Weights of a small GPT-style language model, trained from scratch on English Wikipedia: rotary positions, shifted keys.
Each number is 128 + 24 x the weight over its row's rms, rounded and kept within 0 to 255. Layers, rows and columns count from 0. Numbers have three digits each. The size before them is the row's rms in percent of the matrix's.

# layer 7 MLP up, 1024x256, rms 0.143, rows 7-56, columns 128-191
110:117106116173102154131192181128140107186131164090149154191137087150134117127129100134105123105138143132151103131115159109085111137150165116117105149121107148160109146113118169150105109154105153
082:145124130139084121120135093141147158164085166118142102137123136113089137107137139138114143104128120101126122141127123130119157104149141151128130177108094122101118075136109150137119185150172120
089:145115132127110145101119143143105138111117180116120130096105136118128129113085133151118115122157122105147119121153113113095116099111127149125085084139133122121172131123105121113151180137099129
102:119132100118153169109136117133146131137088118134141147092099107143113126121152185100094138144134138129132098136177119136130136134127172153092164148147062133186147148150132129100138167114115150
099:106109126110137133120106118161138131176130106130124082122128150159128147122078125145122111092150127118122104128117189153129178134166109088153096122153092103161136165137128125130141143160114103
090:157120130133149083100133116129160129132147120111104137118148116128101128131076128140124147083086136121114147136124113104091116145122084092141117146122095122183102118077153096111121117096091160
104:124133068141147143125162125123108140129135134168121100138124105126125084148133105140096119124114130132108117149156118117107153136136119106133142102123116120156140102118148138143141128095121149
096:120151133147142129091129147135089095096132131134143132105132131141128095171082117127133165139102060140136144092131170155133137139111119119105133132121100152126106169132123125153138113146117143
091:130191094098111154141101138114140125113137130128163167102107104136159167142111110112119123112116119112081096154140096110119144131119134166125153148128143116141125149149127099113167128127113149
099:095128146128139106162146114154121123085114107148160123108156111074156149106077124106156153131135115145149126164135123122112119095152120139138090121130104138129159115142125115147112178122151148
104:082114133126119133143086078138119167158102144147163158115139095136171094144138151134114100163160074128144154150154156137145190110129117137156132116091168146128184117116072098135122125146123126
100:138149128114125129097125133132106130136137158179137125121161081144098142140165119104099120091146101118110133128132132138187112168160089163154148131132124117118162113098121156097125139105116100
094:116098126125137090162159119158107119129151139139135116114143128162116145118103086093140127132149121138124128152133147113127126137132175145137108116140113120141168113114109140102108164150134131
104:124112131123114133142109134099118132139120131113149182146162098091093134113124123093097093116124146139138107153171148079093144140126124148130105112150127169126116114124106105119145116113130096
122:155151136181180122090123133121149151154124091147108148129149081207083161117139153113099152137144149140113119115103090109143138083171119101099141151121101162141165142120142109155132113184081170
105:120152128150122130140085145103112105164123165155122077123135121110121101144121106114150164142128085130178110167143101096077152113114195100125131159109107176126109112137120117099164162114144153
105:179145144113127133145104115145130103122136114104083110127110127094166119150117131130098119116120163143116167169122123090135111108116080129120109127175136107114113100141149125151113138127165136
113:135154106142112151137106133148177136173151121151138125162125106167097130106171139120126130139153166157127157119114097124170169135125117100129120096146170122119159155112134093132167139093105129
097:130129118134118099105111178073099160132120160145135067138135107141111101137081121131113076119126113121153082135131146119075152177130157141136109122125146185135137138146137155074151088132120130
105:163137147145124151161118106069138178139086124107124119133084103111141133108161086139089189158172137138134116131104120103123094106134185163111144128103100135096140134143175103130112120119171188
100:111091067114165131144142108093129090107145108118113129097160116112116135119129093122105100161128164135143150152092122179112102133126117123165136075136180118104149118127110139120098163122142098
104:136141149100135144156107101087146150127146127113129110122099172114155107109095119142127121143092151122138093111144137171142103125145096156129115157148128085134176078106126142093115134149096138
100:119155109115099139096122109146139172131132143129117099133075152126093117113136143126130118143127095149145142123105124132121205132135172155159098079109149118151148109153124130141110133151154136
104:169135134132108132107138150139122155139128145163084097103152119080084121135089170135159151091158114133121078160131125166157124095129165110132139122108151117138112152178151146107126143142148143
108:136092140146120109114147112166154093092114120102147098192131115154149127124102141133110156129124133119145122135115116109162097174099095121105162141144112156148140109100132093110130157094127150
102:119101140101152108112110138101123142125118150120173144142113117156120101134125067119144126128115081114141115116179086087116106121129112160148089139140121115141168076125143058089118132131134142
087:159143122155122133137167137156156120114129125188109115085124121132125111133144124103129150126118119099146120126126141119151101132193131177141159133113105126158125129123160120121121128141165112
101:115133143087091165145144076081099129125160133124103132119093171103124101120114137107126112119171109154143133164111123138134130131152141138129102134142130141144109104142120134116126133115115118
087:112118126163129118113151169072146138098102108169119128159151122116141171139078102083093106114137147181149104140134096098161146128135145168134135157141141088111156128139138132076143142124136136
111:145110128138118153136143125137164101136157130162127153120124164137118127132143083146154103142051103148185116158122172148173136095128137145121135108167137123123156150134104112127146105132097119
103:156100128120102137110106142076147087109178127111059119126142148126097128109112099128089149136126122074152133114144124123130132079105156110141167175126115107114139129162142099125155205155113109
102:093128129136160133178127091096123106144174103118151130124113165121125106136115143146163091139118066115116156144144140162123128160128130130100184149126089133097132094125127136116113131121114115
099:143120169152090156119171099100176102108184114104116134111152085105122126062124155127149133120136140135128105115137163142160117123111128122124127141116128121132115119125150143159122105098132101
090:110134126143108122153133161105152126129137129159141107150124131154159136105138147087143102123132135126136146144136128156167186108138138106139109114139115130137116100172127146115115110118152160
109:120174159116131094128146118083121152118136106139164197105115110105155138126075158109125086099150148147126120089116151119127126120091117134114144135160091141110128120136138134131154153140131132
090:146129104108153127156109105121133098101122120137114148103097162103124100132117084101129151118078147099127153097160146155134111125098123142119127110133084160118163093130104141094164146136115146
096:116109133099107119117121107160148150060115141111098135104113153119109135124144140149158106175102131144085084131113131123112167132096158146146103106126138158177149138114147138109169156143116117
107:137169137148124129137110154130137154126137148129071142103133116156116132124125105122163119150092141109136119141142158095016085118142098124140142118098149115160092143114136136126132148121116120
101:146168111121142154092122120115146082120130193152163076093126119144120107138132109141169142157156096137157142117131166147102128161101124129100141160131082130151129111092120136167138092145116132
103:117137173104134150128142159132164123141146153111143118082094114116115139133129144107118126118121131113119136174125100146117124115124101134104131129113143127112147114136172106132102128118148137
106:143118113166095087130131144146140133078113111120131138108137152094075112125108111124113108132153132164178109141130133116131119142130111121131119103142164128093111116117115165114130097152111121
102:180142110136155128160165106125143171127138149092112163128149111151150125153140125112145149125138126125114154142082137136090139170169127118142131159157124089174084120141145128091139159122090098
105:143108128118120151144119115082158153126125120129134125125119168096142160100109167126111129155149112116129105121174132114130125114189108093144092096141124174094148082155111118136118089156175190
091:147137105102075129126130173107145126108112128135124102144105092130111123126102137186117109149125100088093151102135117107101112109118110145139125127160097133149117146132138169120107099135084152
092:146159114112097127117081154106117160095096110142166152133089138129074175129105123107098125134137089100123100144102147141129143124120139102119116172142115123103064114140114101111176119129111128
114:138133120144127154129173086091129139154166149126134181125098136158150098111139102105150122158125140130158135119151151122096135122131175107118096125098106130127112117137100095142076113154141132
094:160101126148114173130154109126133107160118146130145104128133154103116074103144123125104174107142136140147128155133114145151107126180133102091138133089135174132114124124122152185113132107124184
096:114099135143103130120131132138144152123100153094136135132112163082139181118163138106114099069146089125115142121144085148090166152135138142138097145164141141113181108171151125146128146142154111
106:135116106148149144119123108114132151111107137154076131150105139151148131101121124141127091132124112154153116113139148133142146062103145142106136130109201132167117140129118151126161113127139129
086:109156150115113154188147144163117134106129150110086179097149118155151106134125165118152151093088115087155117117119129122158138155132109162161147123124088128106140168114098108131136130127160107
# layer 7 MLP down (transposed), 1024x256, rms 0.0708, rows 7-56, columns 128-191
109:145086107170148183157146125126117120109130120098120141110124154116135132133143124101110103124138066176160078147101099153145097127149112152133102126137118143127072140169098105140093104124120164
088:087103133147142128166174106140153117148141102143117164074134119146084142146135148117142127148176145124114149161142152138135134157115116157153149137125132105114157175091155150129123130196134129
096:120142115136123108156109116086185124145119134149099133175117107152128103147143094119130138155164118195123115062075132109171183151153134167138159156120160109100114138121158130118113106122132106
099:111164157096136141133128107129157119117129088153121141127149145102098168111107133144097130150138138108150146132109136140150148115131112131115136101133101125112130177162090138080122106113153164
087:116158116119108156105110150140143175141156180154125137154120131117113077144131142104135108144127082116129114138133137126150102108141101106094119146135114150172157097138145112096155108111123146
089:125171128134112139130112096067124116105138120126138163130159146122107120101112169147134156155146123097115138100156134148146127098197140117131147121106184162138158142144107154123134129146116106
105:131123136150121135159087109152111118065117105156157167115137124129152151122156147165083107122112118130155124176078144122127122168126082124145101146146149132093139087091148093099084148132138130
099:137136158088104121143101124098127137111101070113126138130111165103103104138143108143157142186081109145130127161161093135108107108107174144183098145161158125111141137123162124104151159130109146
091:114121167088121111150097135125104164151138139121151114173101121145170097138120133118148155125160134144106102140136147111125123112147095121093107104146130169097174118083114131158122104126126088
103:143109128177123123129160145143142127149166151128129139139130087119089142132141111065091122156130123104090091125123134137147151108126112142129115113170112146120090129109173147096104153056149122
102:140078116104116157124168126152093148118166142148107109132143116114118133139138136173166129114137121124128106147095145127100127107105104117144134157117162129108123113142141137122120143115110169
101:126144123139124146175107098142188112111116115123110134122120150153112168142148079157110104125086107111112142170109116079142137135130120130144147142073113133146113133131130162151132132106079123
098:121132118162110148143132146079084118164124114152084138092147172091144123128125155157136101129062060093159120148141175136105128083158096123137171128119143111102137126120132107145123145158137093
103:117134136104137139108099108113115125108177167093134142150102164136161146117129146118104139136142129086138138165145138169087128113123101175117144132123120141140108133120109120123084092110142080
117:174087128152126152130146102105115170149119135132146107113127124163123114134115087085168150087125162096120136136128104131147115124127085118118155116168113093111115150146126104123100109124095084
101:142142092132109124155111136148144175123128115100107150101093120132120163148089168120104131127156109101117139123117129116136139087135117127105147131145105150120116181107109100155151161083157107
104:164119128141080126126101099091180084171110129132146154100131099116180136121132092156135119117108096095124146127133127141115158141130133118137121081126141145129144125142121099108124114149093157
107:097149125145135106094183124134184157098115144106139143137147131163135149149080117163119128145123095184140164160133118157143106147112110110116111113101096141138159127108144109111126070143130133
100:111127138137105142137091123138125158139152122103155135136130150091085144108140103122151108132158100125081129138135123136131094127100097122104128102144121118136102128138109145142120144133145138
106:122123110138106113153175147132106145143107114070080110137105113121151088099120171128141108142119140085123156107134108118129110092126092134086138154108114127130114139153106086171132146119136138
103:144168101120130127089155091148137179138122145166156148121081127152120116113105104106155105131116137105103111156147087108193109113164131157122132132146135090148121099157088139130108106144115174
111:171145135102157125173136128097085157128179129060182172151132141149110105136147122112171115152115152174180129093124141154077126155139131196150111163148126126106187075163095110137119123131122076
100:107117137101102107115126122105144135174158115117141184114119088110111106157140145101124126156122174193178096147135131124115090126117110151128127129091153143112134166087090169149123111138146137
108:134182132149155104173100180115144098108155099130110123107139133104159149095087127108153127108121126131111126139174119114103120108111135159187099118118102143130145156149108147122160134132130122
103:108120137161112163136135169131093128125139092084118128147091151134083105119126167095121155128122126157117096147137121116205144159090126135149144149141091133148122164148159140128131145102123175
100:120142161119117136089122145162139158101104113109123120088143146114128158159098162109149151109141132138152105136135126146159127141110065119109148125162140125084138137131146163139132201144122102
085:103125136127169147123121168102144142142126120176197140149124123114147117130097101150124127104143081183155098105119137119126174134114136158131125088114122122150162135151127133152103115133137089
103:162117107132123119121119120134150126125149132122161137131135142094094122130169100138156128123105077108166159091137096144120142123129120112110111123118150103143156097127083168089116168151119134
094:137144129134109152142150127123138100169090146122136110099136105129122113133152149102101149148136111112113098185158128110111082077124116139117113146119146168135127114130122112157139140126105107
117:121130115126164162078115155123175093117160126127138136163137115128137118131148082144128149181103137110184118139134127116156119080131127121175090102120158116124162112132094088136155110153158147
101:171161141143131107135150114137101133134096149148145160098149124135104148120141114176171140156133178129118129128137149119120105116161121132102150090100118071115118148108100132159101076117154133
098:110122131117123136100103118141151088123125074155093106125149111085093156103110090177075129137113132150137111092152149143149115151128116122158125110146123146150171148138138129103105143124141142
096:091145140094110144157099113102152136111132142143195143145156111128149154172128141087139145118177107131143115118166112145102140102095091129092130120151180147114142095100072105149132141130129113
080:147089124146113112152146163130115104127095113093165138135147118135147130132131154080169158098154132114106141171128117148117101129176117098102163135110142103119128100139103145128108156116142132
105:119158087120162165131146130188121127127138132155136139127143126117120128117119098131136127109124118148137179162137109128106157117124153124130081132145148134073177117144132173124123111132119125
092:114153163124070136170119166125171148139149171137166108126120123169177122086095137123161139120085139113121074123113083141117102153144153141133112133122178112094124156112126129134126122160147124
096:085150165116109122128118123164118139102132130114170133105137130113133114101080151108128100104104093140135142165132083135104108153153099142149110139152130130141120114115121131097131149114093168
108:108138142116098159137122144084123165100111120155133174109156090117164162160132114130100135118093126173145146131131111161116128104153128115123076129123113153164099130125140103144128156168078085
100:097138120132141146082147151145123140064155100112116142173125089107162063068126116165181160120107109176087134117144145134144130161152150130144107116146134149109108140105168106162120153155142138
093:121140141116132130082169141122120111139119153197113105130141090082106111136118137093128158117119145158123147152092119120185094183177123148167141110162126090117135134131152099095089150123157141
105:153104147135133118142109120132135128122081128103136123112132109149117145133145107125156127122146127147101137143148141086136110133135126140106181096153126102140142154114111123123112145123102083
106:142125129116090115083123140098122129126146147146107108098104147107134121141158116181151144129136142128130105163121148099150141104109134151131133134110128134112112112162095128104164171128131154
101:184110145125121144140112145137133138087124132139092165126160122136124118107164155186121086125103124100132188142109137135172106102158109137121178093120068105137122126173082147080139142138107134
091:150121118112150130140118100116133128165144151090139139087159147141140150156076131149118095132073090141160152109144151149127109111121095120150111126139139108109128119132145149098118154162138100
090:173082122118098119108150147118094123179137130170146169095093147068125137100132144087103133097141099127065117130145129121104126112145093120118142127145088131147139098083113114097136069153174079
113:159141164120112134136162132146110159130104136197125138101115141143133155159098157121144128145144124138197112086137119096147118110129139123114119154107113097119154121147144150098127140119145106
099:104141155105153080108113132135145091135133130160170150115110091133132113108145139103121145137080172145131068145127090138110125139117113127177121124158167119147098169132145100170149109132103127
104:144126167106115158133131053118123119135179104177128136141098139136101084168100138124130083101158077082126156128112100137057135166138149113143116121103144099130100094139129072169132128141144109
108:128110140115092147144116120171150097148142104154110105170136131130138146169125144150144168134100117114162117125119096128127128126129099134123159068125092112121145088138130107114173162136137135
088:128119159116138133116135164145143129126130159142098104123122135124130122096107132143132143158150109106124124150137091148161147118098129100110126137156134123099109130154138095106107113127075121